config.toml
num_attention_heads = 2
norm_place = "pre"
norm_eps = 1e-06
init_std_up = 0.0371
schedule = "wsd"
max_seq_len = 384
max_steps = 5939
Each number is 50 + 12 x the weight over its row's rms, rounded and kept within 0 to 99. Layers, rows and columns count from 0. The size before them is the row's rms in percent of the matrix's.

# layer 4 MLP up, 512x160, rms 0.0831, rows 267-288, columns 0-159
114:45 49 51 28 43 68 40 69 66 28 68 37 42 53 37 46 70 65 38 42 43 36 54 53 37 49 63 50 41 48 58 69 33 44 43 66 59 66 41 82 42 43 62 56 45 50 44 46 45 37 55 41 54 67 54 49 27 34 46 64 61 61 67 54 53 47 80 42 48 45 43 55 69 55 53 44 41 71 58 57 39 52 64 70 51 52 48 39 34 49 53 76 32 52 52 44 37 28 38 37 34 71 62 30 60 27 52 40 44 19 45 66 55 63 61 57 61 64 55 45 63 44 51 47 55 62 53 59 53 37 30 49 49 41 61 40 32 38 72 40 52 47 53 58 52 32 52 39 35 36 53 63 52 32 57 48 38 57 44 62
099:38 26 56 40 41 45 50 44 39 50 68 38 52 46 40 34 63 36 37 50 72 33 23 41 53 44 41 59 42 58 49 59 46 55 78 48 60 51 59 54 58 67 53 58 60 61 38 41 42 30 48 51 51 52 53 43 37 59 59 43 38 47 49 60 68 47 52 52 44 55 37 52 63 36 54 60 51 71 37 68 89 45 78 39 34 71 52 48 54 56 55 54 61 72 32 62 42 22 21 43 33 48 59 39 52 26 46 32 29 31 47 43 48 58 46 47 46 61 16 55 47 30 56 47 53 45 50 46 34 48 51 28 41 48 55 33 39 48 50 52 55 59 46 58 53 53 63 41 65 47 53 49 63 60 49 47 33 59 58 75
101:48 63 39 46 48 57 42 76 61 31 73 58 42 63 21 35 46 54 30 49 49 43 48 62 52 58 61 46 43 52 67 61 31 48 49 45 41 65 53 66 42 60 49 61 48 55 51 39 56 48 49 45 49 41 64 42 27 36 50 60 49 61 27 41 55 42 51 42 57 55 38 63 74 55 68 55 49 56 60 63 50 63 57 64 36 49 40 48 29 39 59 48 49 68 51 59 33 36 33 34 53 53 50 23 82 43 55 30 41 38 55 55 53 65 84 42 55 46 60 61 55 53 45 51 49 60 48 47 49 53 19 32 38 43 54 39 55 42 66 56 47 48 54 85 55 29 55 55 37 26 47 64 60 30 57 45 57 68 48 65
099:54 62 47 39 57 53 47 48 75 35 47 47 52 53 49 41 56 65 34 42 50 39 24 50 38 61 57 58 47 39 51 76 27 45 47 46 69 63 30 60 40 58 44 65 42 52 47 43 48 40 62 57 43 52 65 57 08 51 46 50 46 63 67 44 45 47 55 52 30 25 44 43 49 46 61 52 48 25 48 76 51 45 53 70 42 50 56 59 35 48 44 65 31 64 60 29 29 23 32 24 56 64 47 32 64 40 63 52 49 25 48 60 55 62 63 25 52 58 48 63 42 32 45 42 52 51 70 51 41 37 51 52 38 56 52 48 43 34 47 51 65 39 50 68 52 34 36 47 48 53 50 74 49 37 48 64 44 68 45 60
117:34 47 43 25 68 58 55 61 64 40 46 41 36 52 41 53 43 74 37 24 39 46 33 44 44 36 56 36 40 42 50 46 33 35 44 59 49 52 50 66 36 48 52 55 45 60 51 56 47 68 62 51 39 42 52 70 52 26 49 83 73 69 43 43 52 49 72 53 60 52 52 56 41 44 47 65 40 45 55 38 44 69 72 60 47 53 48 58 45 50 48 63 33 65 47 52 33 21 31 45 38 54 48 49 50 41 48 26 42 34 48 51 51 74 55 54 59 85 48 24 58 43 43 49 40 41 58 44 62 40 52 57 40 41 69 47 63 32 71 43 57 48 49 75 53 40 44 36 60 41 46 58 49 27 38 59 62 61 35 51
091:46 58 43 58 46 60 54 68 67 31 38 47 51 57 38 60 43 73 45 58 61 62 48 38 37 53 61 41 39 55 68 45 33 52 40 57 40 55 55 68 48 52 46 60 52 59 59 39 48 77 78 39 61 31 54 37 35 29 34 88 32 75 51 43 56 42 69 49 50 34 28 56 45 50 64 57 50 45 43 60 33 61 64 57 54 55 53 63 28 44 70 52 44 76 65 52 45 28 46 39 40 52 63 39 60 35 49 34 52 46 38 54 52 58 52 51 48 51 47 46 62 51 39 59 55 48 60 55 71 26 30 62 44 39 71 45 61 60 62 39 34 56 51 76 54 40 58 33 39 50 43 59 38 31 54 49 70 54 38 64
100:53 49 45 76 50 54 40 52 43 50 57 46 42 70 55 52 63 83 32 42 56 48 31 61 55 61 76 43 55 38 68 63 41 42 68 22 51 56 50 59 25 48 62 53 47 47 49 48 28 64 71 45 62 39 60 30 25 35 41 68 66 59 62 43 49 50 54 54 45 45 57 45 35 43 46 48 35 23 47 84 56 52 54 68 49 54 44 57 45 72 48 69 42 68 38 40 37 31 23 47 50 53 48 63 58 57 48 42 42 43 33 61 38 39 45 53 53 58 28 45 51 46 40 43 45 60 44 62 42 54 42 46 17 56 60 46 33 35 44 51 69 66 57 57 57 37 45 37 56 37 50 43 49 32 65 45 54 51 50 52
110:39 37 47 62 76 73 42 68 49 20 57 41 42 75 37 30 59 62 40 57 46 62 49 61 36 50 76 52 43 49 59 60 22 30 39 60 65 53 34 71 38 43 51 56 56 43 32 43 43 62 49 53 44 52 67 42 23 43 50 56 60 67 57 55 52 46 80 40 50 34 41 54 58 60 57 47 47 39 56 55 46 58 62 63 46 52 37 47 53 63 39 64 46 53 49 39 36 31 43 37 35 58 51 53 58 30 66 18 47 38 37 61 50 60 66 38 47 58 48 54 52 51 49 49 57 61 71 60 34 53 49 35 40 50 58 48 35 35 69 58 56 29 56 67 50 26 48 38 50 31 46 59 42 26 68 46 48 61 47 51
113:36 49 52 45 54 76 34 61 52 29 39 33 45 68 47 33 48 55 26 62 50 52 50 60 31 47 63 51 46 44 77 63 35 28 51 60 44 60 59 73 43 56 40 56 61 44 49 49 39 69 60 49 60 58 53 29 23 35 41 55 41 62 61 50 63 50 54 63 49 26 28 51 64 60 55 56 46 67 62 62 47 50 59 75 34 47 42 43 42 46 61 46 47 53 60 52 35 26 51 34 42 62 58 19 63 44 65 55 52 52 47 58 54 50 73 46 61 72 34 45 53 37 45 44 49 57 45 58 41 32 35 42 30 41 64 37 51 38 71 51 61 46 53 59 53 27 51 39 31 34 58 59 61 38 52 55 57 63 56 74
077:63 51 54 59 73 55 59 70 61 36 50 42 48 45 27 45 36 64 49 30 37 72 62 50 75 40 61 53 45 52 57 35 48 50 57 45 62 65 74 59 56 39 61 36 50 44 38 52 35 70 45 61 63 45 34 45 54 39 57 65 50 52 43 59 42 46 58 70 48 53 56 34 38 52 47 32 36 34 73 27 41 73 80 49 72 34 50 48 45 45 62 48 27 44 54 64 50 46 48 50 47 51 49 52 55 58 58 38 43 57 19 74 46 62 56 49 31 62 55 35 30 57 44 47 59 48 64 52 44 42 49 49 38 58 73 48 64 45 47 55 50 43 45 58 59 49 64 68 85 34 32 56 29 61 69 52 51 48 56 39
100:48 47 48 49 45 40 47 53 44 46 62 52 45 64 40 36 52 45 43 46 52 65 54 54 58 63 52 63 39 48 48 51 31 39 61 66 56 57 54 78 47 53 46 66 37 62 51 49 39 47 55 41 44 39 67 50 34 47 28 63 55 50 57 50 54 53 57 66 46 36 34 52 57 58 68 46 59 53 62 51 60 59 60 70 14 65 53 48 35 65 62 68 50 73 41 52 40 24 47 22 30 58 46 51 74 44 63 40 29 43 40 56 64 67 77 60 53 53 35 62 50 46 56 53 40 54 50 52 51 43 12 42 39 36 60 15 29 37 59 44 54 44 52 62 50 38 38 53 42 36 47 64 70 33 55 42 49 64 43 77
124:13 55 48 32 57 61 47 64 57 42 51 10 42 66 49 46 46 63 23 75 56 33 44 58 38 46 45 70 43 57 53 53 37 52 41 43 69 44 62 47 38 67 49 60 51 64 56 26 36 43 74 52 66 35 43 51 43 50 38 69 54 74 59 53 54 47 66 51 61 34 49 58 40 48 48 64 50 50 46 55 51 63 54 42 38 43 61 45 42 53 61 57 45 57 23 37 41 44 34 44 40 55 58 46 76 41 56 24 51 45 53 42 50 61 53 47 45 44 47 41 61 55 33 51 57 43 64 57 47 27 35 31 58 35 48 43 57 44 78 44 64 57 46 83 53 38 46 39 44 58 52 55 48 54 74 44 56 65 47 64
115:38 47 48 55 63 75 31 68 55 24 56 44 44 60 55 38 60 66 38 58 45 54 57 70 46 58 80 49 51 51 60 64 29 43 41 46 58 46 44 74 44 36 45 62 44 50 39 38 46 60 56 45 45 62 68 42 20 40 46 72 48 56 42 68 60 48 83 45 51 37 49 55 58 60 45 55 52 36 39 51 47 70 53 63 39 38 38 47 55 57 49 74 47 61 32 37 44 18 46 37 41 75 58 53 54 42 68 17 33 36 50 66 47 62 61 42 54 56 43 50 41 53 55 51 50 59 56 57 44 41 47 39 33 49 53 52 47 44 72 39 45 34 46 72 51 34 40 49 41 24 46 57 55 34 69 44 47 59 41 60
143:45 64 42 58 37 38 59 50 58 36 60 25 49 58 52 52 64 63 44 69 42 57 63 64 44 58 68 60 42 47 46 82 40 61 12 44 51 53 31 55 49 70 61 59 44 55 48 44 47 41 65 48 44 39 67 49 26 44 51 71 48 53 57 48 49 60 69 44 47 57 48 64 45 50 47 62 52 34 30 47 43 45 59 61 47 53 48 49 42 45 46 74 31 56 41 57 38 56 43 40 17 87 56 39 42 54 36 31 37 35 49 62 38 41 66 61 57 51 75 43 59 53 54 45 69 47 64 38 49 20 47 42 52 40 37 19 49 51 40 48 49 43 54 49 52 47 50 29 55 27 48 45 35 46 61 38 56 49 55 34
096:46 31 58 49 60 53 35 73 42 48 27 41 52 58 48 48 45 59 43 55 68 37 49 74 29 37 48 54 49 54 49 60 53 56 24 55 47 65 42 44 38 37 58 59 41 56 57 49 44 68 55 47 67 49 32 51 39 56 45 66 56 43 68 40 40 59 60 34 67 40 15 51 49 58 60 42 36 30 51 49 47 36 37 81 45 27 44 43 68 55 35 50 50 65 55 25 36 52 51 35 36 57 59 45 33 53 45 72 76 26 41 48 47 59 50 58 43 59 62 56 72 65 35 43 49 56 58 48 58 51 45 47 50 48 56 57 54 48 57 47 50 38 52 77 46 31 50 50 20 67 52 54 52 50 47 17 38 54 41 70
111:31 34 43 31 37 83 38 62 55 36 52 15 47 50 34 43 65 59 32 41 45 51 42 54 38 67 73 60 46 46 50 57 35 32 58 55 56 65 37 65 54 55 61 72 50 38 38 39 64 55 53 47 54 58 55 45 31 55 41 48 64 68 55 51 60 41 71 58 29 31 23 58 66 64 45 45 40 49 58 70 63 56 55 59 33 45 56 27 57 43 48 62 42 63 46 51 24 20 46 32 43 62 59 32 66 33 44 56 49 40 49 80 48 46 61 41 62 62 46 48 54 37 46 52 56 53 48 53 38 33 48 41 54 56 65 50 41 34 65 45 48 37 45 62 57 38 35 52 44 52 50 72 54 37 66 46 46 48 48 56
096:41 64 47 45 47 58 36 55 76 42 44 42 50 48 31 49 43 64 27 53 35 53 65 74 58 44 54 55 51 47 23 57 47 46 54 36 42 82 43 54 46 48 49 75 56 32 51 49 29 56 67 33 62 44 58 42 38 45 30 45 33 68 49 82 69 47 49 43 61 35 60 49 42 56 39 49 44 50 62 73 56 62 43 49 62 46 53 37 45 66 62 28 54 39 55 37 53 46 50 61 47 71 49 69 62 60 27 45 72 27 40 39 32 30 49 39 37 54 47 56 29 44 52 36 52 72 47 56 36 57 48 59 36 60 19 56 56 48 52 54 55 58 47 56 55 56 60 34 37 59 60 58 39 43 45 36 42 74 56 49
094:52 53 31 54 63 48 51 46 57 39 55 35 53 45 17 47 67 52 49 42 46 56 47 45 53 49 46 57 39 46 26 52 31 37 63 42 32 46 49 60 31 52 44 59 44 57 55 48 57 44 74 41 36 48 46 42 29 60 57 52 49 52 32 42 56 54 65 53 58 36 39 35 62 53 66 59 47 60 36 53 49 64 60 70 16 75 63 46 38 49 64 68 55 56 47 45 41 32 37 32 47 48 48 48 55 10 64 49 73 44 41 65 63 70 65 66 58 46 37 54 53 59 58 37 50 48 61 45 43 46 37 31 51 31 45 24 47 45 67 55 62 53 57 63 48 35 48 42 53 49 43 70 77 31 47 43 57 73 38 72
107:36 47 28 70 69 54 41 68 55 51 73 51 38 33 50 54 69 56 26 65 45 48 56 63 39 40 67 48 46 34 60 61 46 55 21 50 51 48 37 66 37 55 56 71 32 71 54 45 68 55 54 50 54 48 52 42 37 39 31 65 63 63 53 38 54 60 67 47 72 52 55 72 34 55 46 58 42 40 36 37 31 57 44 57 40 46 54 50 54 62 65 42 52 44 46 33 21 48 42 46 54 62 59 44 40 54 59 40 43 37 69 50 54 57 67 36 44 55 51 31 53 67 34 42 44 37 34 45 52 43 25 62 46 23 47 35 49 28 38 64 44 51 46 65 51 23 40 51 60 59 52 47 46 48 67 25 67 50 41 50
116:51 58 48 44 59 68 39 59 58 31 51 35 41 64 50 31 65 58 27 54 38 60 43 70 41 72 82 46 52 46 71 63 34 35 46 54 51 58 52 51 43 52 49 68 49 31 39 29 62 56 64 43 47 71 55 19 26 46 49 61 57 65 60 61 59 40 56 47 53 51 30 45 57 53 40 48 45 50 46 66 47 66 54 65 41 53 37 41 59 77 40 53 41 54 36 34 41 40 48 50 40 73 53 42 56 47 59 31 46 34 57 65 53 36 54 34 64 63 54 53 47 39 45 49 53 64 57 49 30 56 45 36 27 52 49 47 43 33 84 42 45 35 39 55 50 36 40 26 44 31 57 64 40 32 64 44 48 66 55 50
096:57 45 29 38 61 50 54 57 61 32 51 42 44 56 41 40 48 57 44 64 43 61 43 60 38 75 54 46 39 42 56 69 39 46 43 48 54 56 46 60 45 57 34 60 41 52 42 41 45 68 73 41 65 45 73 48 18 26 53 60 27 54 50 46 54 47 71 41 47 36 60 55 56 57 59 60 48 50 66 74 59 65 69 75 50 23 52 57 39 57 49 79 46 50 44 27 43 47 33 27 52 58 59 36 51 51 57 47 56 26 50 66 48 60 59 41 48 62 52 62 60 26 44 53 46 39 58 46 30 54 38 20 13 51 50 41 53 34 64 51 40 34 45 65 52 36 47 50 34 43 57 55 49 27 50 59 44 51 52 47
100:47 51 47 40 46 54 36 49 47 20 35 41 44 72 44 34 53 71 37 43 48 54 42 54 41 48 53 64 43 47 61 59 17 43 64 38 64 75 35 87 44 65 52 61 45 48 44 40 58 45 68 39 52 67 69 42 26 34 46 57 45 60 46 49 55 33 77 48 50 39 45 54 70 33 53 75 62 51 58 70 48 49 47 73 58 44 49 46 42 60 54 52 39 66 30 46 43 46 55 37 42 63 56 42 60 51 41 45 38 38 54 65 50 51 55 51 66 55 60 55 59 45 53 53 32 72 73 56 43 45 44 56 34 43 43 35 54 43 72 30 26 54 44 48 61 38 31 33 39 34 61 60 35 46 57 39 54 69 56 46
# layer 4 MLP down (transposed), 512x160, rms 0.0514, rows 267-288, columns 0-159
182:49 50 46 55 53 52 49 53 71 41 23 59 39 56 40 27 34 39 48 46 26 55 41 47 69 49 47 54 37 43 40 52 46 45 48 42 40 66 66 36 48 50 49 40 58 45 46 57 35 65 72 38 44 51 57 44 37 40 41 45 36 38 34 53 63 40 52 67 65 33 68 74 56 55 52 47 62 42 47 47 60 43 28 48 21 46 88 49 44 50 63 37 50 61 37 52 58 47 48 41 52 72 34 39 55 52 69 34 81 59 44 30 34 51 39 52 41 51 71 59 54 55 66 41 46 54 50 48 55 47 43 59 59 24 48 35 54 51 51 57 56 56 55 52 50 47 42 34 51 59 02 44 51 78 55 53 34 57 54 62
073:40 32 47 33 55 36 50 41 53 60 59 48 50 65 54 44 70 34 49 62 53 51 24 49 40 51 46 56 60 43 65 49 27 68 49 64 94 61 45 30 55 65 64 47 50 40 45 45 55 57 35 67 55 67 63 42 56 41 47 57 67 62 51 48 42 52 39 59 43 55 63 46 72 44 37 50 40 50 41 56 82 53 47 55 45 32 58 43 68 71 50 55 52 55 33 43 57 65 46 52 51 59 53 58 64 46 56 47 21 65 36 55 61 54 33 33 43 67 47 46 69 37 70 61 42 66 47 65 41 42 46 82 41 52 46 26 48 46 40 46 43 49 53 49 41 37 49 30 52 43 74 42 49 43 79 60 54 44 59 68
134:48 47 43 37 55 62 50 42 53 57 35 45 32 57 62 33 35 48 57 58 52 39 26 44 31 47 46 59 49 55 41 44 49 47 41 72 41 38 64 46 61 49 59 33 49 56 80 54 38 43 37 57 64 67 62 63 72 62 52 52 44 27 31 59 54 60 44 27 34 62 53 32 62 52 49 69 67 31 59 25 51 54 81 35 44 44 60 34 40 55 46 45 58 47 42 51 49 68 62 46 38 49 62 41 69 43 59 44 37 77 50 49 80 68 61 50 23 48 44 43 52 47 49 54 62 42 50 74 41 39 41 53 76 50 53 45 36 59 43 40 59 40 40 64 38 29 42 51 30 49 54 48 42 35 75 43 50 48 53 56
090:21 48 53 41 45 52 51 40 51 42 40 48 48 67 72 47 39 49 56 26 52 45 47 53 40 37 37 45 49 31 57 59 44 50 36 48 58 44 37 52 49 41 47 38 42 43 59 69 47 65 56 36 48 57 75 61 55 54 49 63 53 61 45 66 46 54 44 57 42 59 40 37 61 48 44 47 53 49 37 62 64 79 32 77 40 73 67 78 48 67 56 49 40 49 37 57 40 27 49 22 64 69 52 60 57 31 44 45 45 27 49 42 60 58 36 65 54 56 55 46 87 51 47 70 67 53 61 41 63 44 49 39 24 48 66 68 55 38 59 49 48 49 39 60 26 49 32 60 48 53 53 33 36 57 45 72 49 44 33 61
109:50 32 48 30 37 51 46 32 52 51 71 55 41 52 43 34 33 46 44 35 65 48 42 35 38 49 50 45 58 55 58 87 43 18 44 45 69 31 51 32 43 43 55 65 56 44 47 35 54 46 46 56 50 76 58 65 53 53 55 25 66 62 53 52 52 53 48 50 61 53 62 52 38 49 48 59 50 46 48 57 49 43 40 53 54 79 62 57 62 31 34 65 49 57 61 54 51 37 53 26 47 16 48 60 54 54 55 52 45 39 71 51 56 72 58 47 70 50 57 37 61 62 22 50 59 66 42 40 52 48 73 58 43 48 57 57 24 69 73 39 56 52 49 54 43 47 67 45 76 36 40 55 47 57 36 47 57 66 36 51
056:46 43 52 38 53 38 40 68 55 38 35 45 29 48 32 37 52 40 52 26 58 66 45 25 46 60 59 48 42 52 26 30 64 35 59 52 44 51 26 38 64 50 77 36 60 57 64 39 55 21 45 58 60 54 46 42 20 44 33 41 55 41 59 52 34 59 49 59 70 46 35 52 45 51 81 62 50 71 41 69 58 65 58 51 47 48 60 64 22 38 65 56 38 67 68 45 69 44 43 37 51 55 51 48 54 43 35 66 54 38 38 40 57 51 31 64 49 47 63 44 70 62 25 53 41 32 50 51 47 50 57 54 48 45 43 33 44 38 55 65 45 56 40 57 26 57 63 40 51 44 54 46 56 55 40 71 58 53 48 42
074:53 55 52 59 48 70 58 75 35 54 61 53 72 60 68 63 41 62 28 50 66 50 46 50 53 72 44 44 47 66 64 65 49 61 61 57 43 54 48 33 43 56 46 54 63 45 48 64 35 42 62 41 71 29 71 45 46 40 43 56 51 34 64 45 61 65 27 59 55 52 46 62 56 45 76 67 53 21 35 87 56 46 58 37 72 39 44 50 65 43 47 76 44 57 44 54 57 63 34 31 50 61 63 27 47 38 38 43 65 68 37 69 43 31 41 51 48 38 65 70 53 43 44 57 37 45 44 47 45 49 46 25 75 41 43 41 51 61 47 43 54 54 52 64 49 48 31 55 58 37 45 57 47 58 67 52 53 48 43 61
177:43 50 49 40 66 48 45 48 41 49 22 55 51 65 43 29 43 37 45 35 56 35 45 22 53 46 43 67 38 58 38 49 44 48 57 45 50 50 73 71 69 50 45 73 47 56 54 33 49 48 44 36 58 49 60 34 50 31 69 71 36 32 54 51 55 35 47 62 51 64 25 31 60 54 63 50 52 65 40 30 45 26 38 55 35 80 53 67 50 45 43 50 41 36 43 45 49 61 57 56 69 43 41 44 59 50 43 43 60 54 26 33 66 67 51 60 54 52 30 49 70 60 55 43 48 61 68 37 51 66 29 15 45 43 28 63 38 52 44 51 49 42 54 46 42 34 55 38 44 59 30 42 53 55 49 33 47 55 43 32
109:43 36 45 40 57 37 54 64 56 61 53 50 39 45 59 54 43 29 73 44 22 48 44 29 57 42 29 46 51 45 31 47 39 28 36 51 24 63 40 56 35 39 73 45 43 51 50 30 23 42 46 43 56 57 53 59 53 55 61 43 67 53 56 53 57 74 70 50 62 26 54 55 53 45 85 45 47 48 65 38 75 57 58 56 43 50 45 51 23 72 58 45 58 53 42 49 35 44 34 41 53 40 46 52 55 65 51 32 66 32 41 46 60 62 43 28 52 74 50 47 56 56 49 55 48 25 41 47 43 56 37 37 50 43 43 49 40 45 61 40 25 72 65 62 58 45 63 49 37 56 49 46 33 35 55 54 41 44 68 63
080:25 67 52 54 72 24 38 51 67 67 67 58 65 46 59 58 70 36 53 49 70 32 50 59 30 48 36 49 55 53 60 57 37 51 48 44 43 41 29 59 45 56 54 37 51 66 49 49 46 36 40 52 55 45 58 55 69 67 63 47 53 48 55 47 67 55 40 33 98 36 42 52 51 44 43 63 41 56 49 42 41 57 36 72 39 55 45 50 60 47 25 55 66 66 25 48 60 70 64 45 57 66 57 57 35 12 54 43 45 51 55 52 51 48 37 50 48 53 53 39 79 55 52 65 56 47 59 55 60 68 64 60 69 46 56 66 54 39 54 53 36 57 58 39 44 44 36 52 41 60 71 38 53 42 48 38 50 60 40 63
102:37 48 42 34 55 27 79 34 57 50 33 52 57 62 49 30 51 29 34 37 63 63 52 51 43 53 40 45 49 47 51 45 48 33 23 56 51 32 50 54 59 53 28 40 55 69 69 57 71 52 50 34 61 51 55 54 55 56 40 57 63 50 62 54 69 50 40 35 49 55 38 38 54 41 52 50 55 47 51 58 63 70 53 63 57 41 34 36 54 64 56 57 62 66 54 44 49 54 50 43 58 42 59 59 59 26 61 57 47 55 42 33 56 67 53 44 30 59 45 55 79 40 46 63 48 45 61 78 50 47 59 54 44 63 49 44 48 52 56 53 42 61 24 56 00 33 59 42 31 45 76 45 54 53 52 24 55 50 39 63
132:42 61 39 47 44 38 58 48 66 71 54 68 59 54 38 31 69 54 49 42 52 56 42 49 54 44 63 44 37 33 37 47 37 47 61 56 59 42 62 44 45 44 27 46 76 51 59 41 43 57 53 44 64 51 39 46 47 45 52 49 53 62 51 56 57 53 34 44 54 46 45 57 34 53 45 52 62 80 49 68 51 50 56 41 38 45 28 63 73 45 25 47 40 58 57 47 81 60 65 47 30 51 50 59 59 58 66 77 28 61 39 20 62 45 83 37 54 63 63 75 75 50 33 49 46 48 41 52 63 43 59 55 40 59 39 76 50 30 49 38 55 45 46 35 25 35 58 35 66 58 55 38 57 53 51 52 51 36 60 51
168:51 56 37 50 67 48 30 48 50 45 34 53 56 56 44 30 41 43 34 40 48 33 31 29 53 37 55 77 42 61 34 64 40 54 52 41 42 49 67 67 68 52 49 76 48 45 50 40 52 44 40 36 60 60 57 29 38 26 71 55 40 43 59 41 52 37 42 74 60 63 26 30 63 54 64 50 43 52 35 40 50 34 29 53 46 81 60 55 39 43 38 53 33 46 46 60 54 55 59 47 65 36 56 53 61 59 43 52 56 53 32 45 77 67 56 55 54 58 30 52 66 52 49 39 53 60 77 32 42 54 30 28 32 46 32 66 38 51 36 59 51 47 53 53 43 53 36 40 54 64 40 56 53 67 39 33 51 61 49 33
159:64 59 57 59 47 56 49 54 51 53 50 57 54 66 61 65 66 70 35 40 51 47 80 67 52 46 62 35 59 40 46 61 47 48 65 55 36 42 40 52 44 49 55 48 46 33 46 52 70 31 63 49 42 36 77 32 56 49 39 70 41 58 75 38 40 37 69 32 57 45 40 48 22 52 43 56 31 39 47 54 51 71 61 49 55 62 62 42 69 57 63 53 31 32 30 51 44 62 56 61 59 66 29 63 45 53 44 56 44 33 52 54 44 32 70 54 50 32 68 41 49 49 71 66 50 43 61 41 43 46 63 33 47 68 71 56 58 71 60 42 37 27 34 44 49 57 36 49 41 44 42 46 65 35 64 49 53 39 48 24
069:60 69 65 63 56 58 46 30 30 49 44 55 56 55 42 58 48 35 60 55 57 45 62 45 55 50 54 48 39 60 46 40 31 47 49 47 40 83 48 55 38 46 46 41 60 50 37 41 41 47 40 55 26 70 48 38 50 63 53 52 44 45 51 59 50 53 65 30 58 54 50 57 43 41 44 54 71 47 56 34 59 57 50 35 80 53 58 30 48 57 59 56 45 65 49 58 46 72 53 49 63 37 48 90 38 42 50 41 44 23 65 46 60 65 20 46 65 22 51 38 36 73 47 34 33 51 29 44 50 61 57 54 57 60 58 58 58 56 49 39 39 74 62 32 51 60 50 51 61 64 61 46 18 40 45 48 30 32 52 43
214:29 48 71 33 75 44 57 51 46 43 56 32 34 42 46 55 48 50 78 45 24 33 43 50 47 20 43 52 51 27 53 68 52 48 40 52 57 63 33 61 32 33 74 46 53 49 50 62 51 58 45 67 43 48 42 41 49 49 46 47 78 37 28 50 42 54 47 45 72 62 56 53 52 53 55 56 72 54 57 73 39 47 61 49 52 74 47 50 36 53 35 74 43 63 49 31 51 48 45 69 46 40 39 59 51 64 29 34 63 42 43 74 58 59 37 35 47 61 46 50 34 55 60 53 39 48 71 53 64 59 36 40 48 46 55 44 66 55 56 40 46 60 69 50 58 44 56 27 50 36 39 40 55 53 74 60 41 43 27 50
093:46 72 61 64 40 47 26 39 56 53 52 60 48 72 58 62 35 42 50 42 52 63 68 33 33 59 42 59 39 57 64 41 44 45 50 34 39 56 54 28 33 43 46 47 41 45 55 34 48 39 56 51 65 77 58 61 56 66 40 67 47 62 58 59 52 41 60 53 42 40 63 49 61 39 32 51 58 38 62 66 66 49 28 40 62 52 35 47 47 53 41 55 60 51 33 65 41 59 52 46 63 48 31 68 46 54 29 42 51 76 54 48 35 49 57 44 58 55 36 65 44 49 56 43 26 66 47 48 30 39 37 53 12 56 34 35 43 59 63 40 14 61 44 56 48 39 58 27 39 65 48 58 59 46 55 31 53 61 60 34
069:33 47 46 59 42 42 56 49 40 55 44 44 46 71 54 43 48 60 47 44 54 42 67 60 67 62 52 31 30 48 50 48 51 68 31 48 57 67 32 39 45 39 60 31 39 43 64 66 54 44 47 39 59 49 61 71 49 48 38 67 44 52 48 34 70 56 51 65 52 56 33 40 33 43 54 42 54 43 51 56 57 46 50 67 64 38 55 47 52 54 62 47 34 57 49 55 60 43 50 29 29 62 60 58 56 37 41 41 38 48 38 19 69 39 07 57 58 36 43 47 80 53 53 66 69 44 50 57 58 32 62 54 42 58 61 54 52 54 58 48 48 42 37 65 15 74 61 52 59 56 32 21 62 60 51 63 57 38 73 54
092:43 59 55 42 53 49 36 58 45 51 37 74 55 39 47 57 42 38 85 54 34 33 75 45 69 65 51 73 46 57 47 56 49 54 42 58 62 62 54 65 58 39 35 43 55 60 55 51 41 62 35 45 41 45 36 60 39 54 60 50 27 50 80 48 53 55 50 55 69 48 39 17 45 47 56 21 55 55 43 46 50 36 62 54 27 54 62 44 30 52 47 55 58 41 65 53 45 44 51 27 47 52 39 40 58 40 65 54 65 40 47 49 74 43 62 53 46 39 54 80 38 47 55 54 56 39 44 62 48 47 41 39 59 55 35 65 48 51 46 63 52 50 47 48 45 63 75 63 53 59 54 65 79 50 33 54 16 54 79 56
138:46 47 55 39 71 45 38 67 66 30 22 40 30 60 37 27 27 48 48 39 41 31 35 33 57 27 49 56 46 64 47 52 39 57 59 38 36 61 57 61 45 38 34 61 51 38 58 35 23 47 57 41 72 45 61 58 45 37 62 58 41 45 64 72 76 49 53 58 70 50 30 36 44 46 62 56 40 60 36 43 55 40 49 54 62 57 59 54 37 44 60 52 24 56 53 53 36 54 46 38 56 36 56 35 87 56 46 49 66 49 37 47 78 56 42 53 64 52 30 48 63 56 56 45 50 65 67 51 39 62 46 34 47 47 45 53 53 58 42 61 65 49 53 63 49 50 39 41 56 75 52 49 44 54 53 24 33 62 52 50
079:62 54 47 64 66 53 48 51 62 53 51 46 41 53 72 46 41 22 44 42 53 59 52 49 41 54 50 52 50 52 47 69 67 45 37 46 42 57 59 45 61 14 32 72 41 55 46 55 47 58 52 48 77 59 45 39 73 29 66 65 54 45 52 62 50 57 50 67 66 44 47 67 65 55 50 34 64 69 41 51 49 43 43 66 42 52 50 71 21 74 50 57 58 50 47 62 55 55 46 44 51 46 56 58 52 43 50 56 44 60 27 35 57 73 40 51 52 58 60 60 75 54 49 49 37 38 51 32 48 69 36 32 21 38 58 73 51 71 48 51 41 39 31 57 29 68 37 56 51 25 64 44 51 30 49 55 49 37 57 64
117:65 43 49 47 61 28 53 46 56 68 50 40 25 61 46 41 68 49 40 36 42 50 47 43 36 26 48 34 56 54 46 44 38 63 58 67 33 62 61 60 50 42 46 71 29 38 56 45 65 53 26 48 54 56 66 49 47 53 36 56 43 71 32 69 53 50 31 62 53 45 48 51 52 46 65 68 41 48 27 40 54 48 45 70 51 72 58 45 47 54 50 49 61 77 41 54 20 45 48 44 62 57 60 53 80 65 42 54 59 49 20 42 50 34 55 58 60 75 47 46 61 37 44 43 28 54 36 18 49 46 32 62 48 46 56 50 52 56 46 59 43 50 42 53 42 71 48 61 52 47 52 31 53 49 66 22 44 52 38 31